From a checkpoint of a small transformer trained on Wikipedia.
Size: 14 layers, width 192, 3 heads of 64 (1 for keys and values).
Architecture: RMSNorm before each block, no biases in attention or MLP, normalized queries and keys.
Training: a variant of Muon for these matrices, 288M tokens, 8796 steps.
Each number is 128 + 24 x the weight over the matrix's rms, rounded and kept within 0 to 255. Layers, rows and columns count from 0.

# layer 9 MLP gate, 512x192, rms 0.217, rows 378-410, columns 96-191
[[163 117 131 100 130 140 113 171 107 171 156 118 129 135 131 133 150 153 136 160  95 110 152 148  93  70 120 149 192 105 105 117 103 109 124 135 110 129 124 135 124 114  56 145 154 151 100 153 128 123  98  90 117 130 136 122  90 120 105 102 127 150 100 145 115 130 162 137 162  87 112 140 178 107 138 141 140 115 129 122 121 141 115  93 146 135 110 117 115 121 167 110 141 148 123 108]
 [124 132 110 130 163  94 119 164 126 138 138 107 140  97 136 176 115 120 130  69 122 102 133 134 109 122 128 147 108 146 108 149 118 125 132 143 151  97 111 112 102 121  93 161 149 116 123 140 138 129 131 170 133 129 137 162 139  91  97 123 109 148 121 121 154 154 107 170 135 135 116  97 113 123 120 178 168 117 165  95 118 104 126 160  99 152 114 107 152 112 131 137 157 135 153 103]
 [158 142 133 118 125 119 132 173 112 159 157 138 137  84 126 135 179 125 140 159  74 113 130 119 123 129 138 110 148 153 109 140 144  93 135 107 109 144 127 137 162 101 122 123  96 117 135 136 134 142  98 114 149  77 155 135 123 103 145 173 125 105 123 116 118 132 170 100 111 107  93 138  99 104 104 173 138 148 103 136 129 133 170 147 142 116 100 142  93 149 112 101 127 115 115  59]
 [170 122 141 137 131 110 120 133 135 142 139 166  98 139 128 147 124 169 110 129 120 101 150 126 117 148 141 107 129 125 124 129 122 135  85 165 114 131 115 118 122 167 162 118  85 143 118 157 117 129 129 144  94 155 128 128 118 123 133  79  95  89 114 128 154 150 119 102 121 138 115 169 128 131 125 111 170 108 119 158  88 101  96 101 150  97 130 147 144 136  68 120 126 120 148 154]
 [144 122 124 126 145 153 116 156 121 131 107 118 123 134 118 115 114 110 140  81 123 122 142 141 134  84 108  93  99 144 134  84 126 127 119 142 148  75  86 143  86 127 131 125  95 153  82 135  91 142 107 163 102 101 155 106 137 118 137 124 125 146 113 143 138  95 127 110 113 127 135 188 125 119 146 110 116 122 121 168 135 119 119  92 125 141 116 106 141 170 158 128  84 119 127 147]
 [133 117 129 126 114 124 116 156 103 152 138  77 150 136 120 159 109 122 132 142 170 110 151 158 101 141 155 134 128 150 118 112  66 126 158 182 112 114 115 154  94 123 165 138 120 110  95 100 130 166 136 136 149  87 141 129 163 142 122  90 111 139 139 122 157 125 103 111 146 108 151 129 123 106 123 135 132 129 124 103 107 164 128 100 121 139 113 160  88 106  98 127 129 137 102 163]
 [129 111 130 148  80 116 105 150 143 140 113  98 130 128 158 164 121 129  97 135 132 117 112 133 121 185 115 165  94 144  64 104 163 160 120 137 136 119 131 125 102 172 110 151  80 139 124 134 129 101 108 123 117 139 113 129  78 118 110 130 123 124 129 140 114 159 141 142 106 105 121 105 149 130 145 132  89 100 133 126 126 148  81 114 140 117 104 168 125 142 113  71 156 108 147 128]
 [126 132 175 123 104 126 140 141 122 134 119 151 130 122 126 126 119 168 124 144 120 134 129 144 158 126 149 138 153 129 134 164 114  65 108 165 140 117 152 128 154 158 137 134  98 160 134 147 123 159 154  87 101 124  99 111 147 115 175  78  84 174 139 123 130 143 132 114  94 109 105 175 115 126 135 140 120 112 107 120 129 136 120 166 127 124 104 121 115 130 137  80 142 114 136  56]
 [114 133  78 114 143 146 135 170 157 122 120 101 125 148 117 103 140 114 135 116 145 122 124 140 135  92 141 114 127 109 105 132 131 100 114 118 162 138 119 139 172 165 173 156 155 139 108 134 147 140  99 139 158 127 137 101 168 142 121  87 151  98 135 126 148  97 111 156 141 152 120 132 155 158  91 123 103 140 114 137 114  98  94 129 144 162  91 130 129 158 146  98 151 138 103 134]
 [140 149 131 130 119 137 104 116 181 137 106 167 130 154 100 121  81 158 132 120 141 108 132 123  96 133 166 174 102 137 117 147 157 149 166 152 115 123 155 126 152 124 140 101 110 160 149  95 100  92 137 120 105 158 131 141 153 130 120 160 125 107 143 149  93 122 163 152 132 134 139 133  95  95 162 117 144 100  97 155 142 151 100 113 131 117 151 136  99 192 128  72 177 113 130 121]
 [153 112 109 101 160 109 172 118 122 166 121 123 105 122 126 141 143 128 167 159 151 122 125 134 130 119 123 114 143 131 139 106 164 108 113 126 126 153  81 139 186 144 136 141 100 113 129 126 108 163 146  95 156 142 160 148 105 129 170 150 108  80 140 140 117 121  54 103 135 141 136 117  97  85 158 100 108 190 111 116 134 117 135 132 119 121 122 146 104 145 135  88 151 113 142 156]
 [115 134 128 152 120 104 135 146 111 113 128 116 113  95 127 134 142 130  96 169 164 133 113  94 106 130  87 105 107 123 106  95 111 163 195 130 105 121 128 147 102 146 115 126 156 139 109 125 147 132 136 120  96 121 139 133 109 158 123 205 186 120 121 133  72 168 158 113 104 136 157 103  94 119 149 123 130 146 143  97 139 153 128 144 114 120 123 140 160 104 126 135 116 131  94 136]
 [149 148 125 126 101 140 116 102 125 119 152 128  75 143  88 122 155 124 145 118 170 129 131 113 156 138 111 139 158 141 118 101  95 150  61 123 140 116 133 141 131 119 172 103  94 120 126 123 166  93 111 144 108 163  96 143 115 164 151 148 151 136 139 133 136 163 126 101 151 129 159 154  78 110 141 161 137 122 151 135 119 159 134 101 105 105  59 123 157 111 152 127  88 161 100 181]
 [127 130 108 139 145 145 135 126 144 131 143 133 108 157 147 135 136 115 136  63 125 132 148 139 150 122 130 150 113 121 141 103  64 184 100 155 112 123 172 150 104 151 128 190 144  98 102 168 145 121 111 154 111 130 130 191 139 146 103 108 157 118  87 125  89 161 114 138  93 163 139 171 132 115 138 117 177 135 110 142 147 124 103 126 157 153  97  99 159 150 105 138 155 106 146 163]
 [126 128 110 115 177 124 138 102 120 161 113 173 121 115 116 112 107 132  71 156 116  88 151 114 144 123 146 118 181 142 118 147 110 108 109 133 114 101 105  89 155 136 150 130 153 115 104 146 111 161 121 119 119 111 156 126 137 129 174 162 106 121 140  89 134  96 140 139 156  90 130 121 124  82 155 118 100  89 128  96 138 125  91 104  78 142 127 128 148 142 130 122 124 108 113 123]
 [ 98 151 126 147 110 112 144 156 141 143 127 154 115 117 150 129  95 125  91 124 105 114 126 116 172 152 129 132 155 129 140 136 115 146 113 111 142 153 152 106 159 122 159 126 117 123 138 137 139 165 170  60 118 139 125 160 146 156 178 143 125 100 125 121 137 123 137 121  87  95 162 165 165 138 109 139 160 119 141 106 176  90 136 128 139 128 100 147 126 143 129 123 116 135  98 102]
 [146  58 139 143 118 185 120 155 139 175 173 130 105 158 109 151  83  86 158 141 130 120 105 113  99 149 131 200 145 128 130 129 153 110 128 189 131  80 154 176 111  88 142 104 147 143  91  95 108 128 134 129 170 192 133 159 122 173  77  77 113 135 196 152 105 188  64 166 143 168 165 148 129 115 102  75 128 152 117  94 122 107 136 136  90 159  93 165 151 113  81 119 116 143 125 167]
 [ 80  81  87 178 109 129 143 137 134 136 111 146 117 139 156 142 110 149 103 124 105  73 105 124 115 106 145 126 132 124 135 115  94  59 106 115 134 136 125 132 117 156  81 125 103 113 123 138  94 104  85 137 142 135 156 119 128 118 108 143 127 132 147 117 108 114  95 130 136 110 154  88 123 166 131 136 120 121 117 160 143 112 117  99 120 137 124  97 101 170 107 174 135 100 123 156]
 [100 125 114 121 101  67  97 124 161 154 121 159 126 126 134 167 102 151 106  98 149 147 129 108  70 132 112 103  99 132 106 154 135 128 118 139 118  97 158 124 134 136 127 140 118 153 153  90 114 126 109 138 144 188 120 158 130 122 134 116 112  79 119 122 122 119 130 161 117 130 151 124 110 120 147 172 163 129 106 123 136 184 117 153 161 100 132 124 112 134  59 109 111  71 107 149]
 [125 146  94 108 112 114  94 149 166 162 160 103 125 106 149 122 104 116 153 143 147 137 108  89 115 115 132  97 100 119 113 144 107 121 157 118 157 120 116 175 116 157 111 119 105 169 123 141 206 147 104 143 101 135 136 165  98 129 202 138 103 142 144 122 116 109 165 131  66 157 144 142 118 101 126 131 177  89 131 125 122 106 127  85 114 126 142 141 147 124 108 104 158  95 107  93]
 [ 92 131 139 115  91 101  91 121 106 134 109 103 167 124 113 117 112 134 117 109 134 155 101 116 117  95  96  94 113 138 125  68 145 105 157  88  81 103 112  77 180 159 137 131 114  97 103 126 107 148 143 143 189 130 118 130 150 130 101 114 143 130 163  97 120 152  86 130 163 133 166 132 143  91 115 150 106 163 116 151  95  96 129 115 126 127 139  73  90 112 101 133  65 133 121 132]
 [ 60 104 169 158 134 162 114 120 170 156 137 142  60 169  89 108 126  77 132 154 144 107 153 118 131 122 121 131 117 110 148  94 115 145 159  86 163 161 123 143 136 160 151 159  95 137  96 138 114  66 130 125 120 128 114 133 139 132 116 169 109 114 154 153 128 110 143 135  85 104 151 147  98  92 138 117 114 100 162 103 127 174 108  98 130 119 157  94 145 131 181 129  99 167 149 113]
 [152 120 135 116 105 106 164 126 190 162 132 111 152 100 156  98 149 149 141 163 150  52 141  86 123  89 129 135  86 100 112 131 153 133  79 162 117 119 112 158 154 118  95 134 136  92 141  91 142 124 135 140 134 134 104 110 136 118 135 146 140 112 127 127 136 123  77 113 109 120 137 140  94 164 149 106  99 119 114 141 124 123 138 103 102 150 139 155  87 150 175  81 148 149 144  86]
 [136 154 158 137 111 138 152 153 157  76 103 160 162 113  82 170 116 118 134 162 117  86 120 134 154 145 151  99 110 123 114 174 115 129 125 129  97 145 145 115 166  92 151 132 125 126 131 145 119 134 142 127  82 130 127 113 108 156 151 123 136 130 135 110 152 118 162  90 168 116  96 156 133 147 177 104 121 180 135 123 105  92  90  64 103 124 147 119 117 160 143 145 106 112 117 129]
 [133 135 151  83 135 140 111 128 115 161 159  97 148 126 109 130 113 140 109 141 129 139 157 123 115 119 155 140 168 147 173 112 124 128 135 130 149 151 146 146 159 105 126  97 136 104 162  80 150 136 142 127 164  82 165 166 121 123 154 151 120 134 172  93 115  79 151 133  56 130 125 144 144 106 128 136 134 132 132 129 124 103 146 138 111  99 120 135 105 114 159 107 131 134 103 153]
 [136 137 127 159 143 124 129 149 102  91 115 137 128 143 131 182 125 124  97 136 109 126 149 136 128  88 146  92  90 114 173 140  99  88 149  98 112  95 121 137 148 122 151 176 144 137 135 157 102 136 139 172 139 122 134 162 148 101 111 100 140 127 140 117 123 122 112 153 128  96 106 134 128 115 114 145 133 146  87 183  93 131 144 106 132 140 106  94 140  91 126  90 110 107  98 155]
 [118 145 111 158 181 108 161 130 120 116 131 159 113  86 148 156 152 138 133 140 176 121 100 134 120 123 118 147 140  82 138 124 120  99 126 166 143 117 116 130 102 140 147 129  68 156 128 125 115 151 140 166 148 144 155 148 147 172 139 122 126 155 142 124 121 125 136 120 114 136 136 178  84 133 152 102 102 155 160  39 108 138 140 121 146  81 144 193 110 152 107 126 105  94 102 110]
 [131  66 101 133 172 126 138 134 137 133 114 129 124 125 133 110 151 113 104 118 145 110 141 106 125 130 114 112 151 145 127 132 147 104 131 148 101 120  86  91 137  96 105  86 132 107 141 105 123 147 110 123 113 144 108 136 132 106  94  92 144 146 165 137 135 184 129 129 135 130 164 151 148 145 101 116 137 151 103 164 111  87 127 152 119 116 157  81 121 109 168 132 152 157  70 135]
 [ 96 105 137 137 111 142 168 108 164 149  92 104 125 145  57 137 113 119 112 142 105 107  89 140 128 126 121  86  72 155 118 125 145 146  81 177 130 114 150 151 109 174 154 125 133 114 166 152  77 139 136 123 138 121 117 155 132 124 163 146 121 118 142 119 142 155  97 148 144 156 186 153 162 128 106 156 126 155 158 171 115 117  74 125  85 166 157 142 159 137 116 128 114 125  91 136]
 [128 102  94 116 108 106 124 116 152 115 141 143 118 162  95 161 133 113 103 113 118 166 126  78 142  85 128 112  98  90 135 120 130  90 123 150  94 161 131 122 179 143 123 127 142 110 144 136 141  81 124 141  99 148 165 101 122 143 134 106 109 127 175 111 120 103 121 121 145  87 134 108 101 115 129 118 130 139 168 193 153  67  98  99 105 158  99 149 119 113 158 118 122 129 132 104]
 [105 120 155 159 122 141 140 137 119 150  98 104 121 160  86 125 123 114 133 107 131  93 130 137 103  92 125 119 137 137 105 171 117 106  92 152 172 147 134 170 140 101 133 126 113 105 144 136  99 129 147 156 120 122  97  99 151 119 103  87 104 122 100 104 146 119 133 148 144 137 116 129 105 144 143 106 101 127 134 122 137  79 125 132 144  88 152 151  90  93 136 134 156 144 155 143]
 [136  91 102 145 109 161 132 131 158 116 122 110 130  85 109 136 107 113 108 118 221 175 168 114 131 113 132 130 133 115 162 166 131 161  94  83 157 141 120  99 154 114 133  69  92 156  75 166 129 153 135 144 106 134 122 106 103 108  99 142 134 139 146 129 126 133 124 129 150 131 179 180 171 119 118 122 152 150  54 168 126 128 101 114 145 130 148 132 133 148 152 138  86 139 116  64]
 [150 162  83 127  95  99 117 128 144 127 114 123 114 115 158 107 136 138 157 135 129 133  77 128  97  86 112 157  80 108  93 122  99  61 117 122 161 154 139 117 122 177 151 130  91 109  98  93 112 127 125  91 145  99 156  94 146 171 103  95  79 192 171 127 109 100 107 101 124 123 122 136 121  70  84 144 124 107 117  90  81 133 105  92 111  96 113 100 202 105 153 177 120 137 149 126]]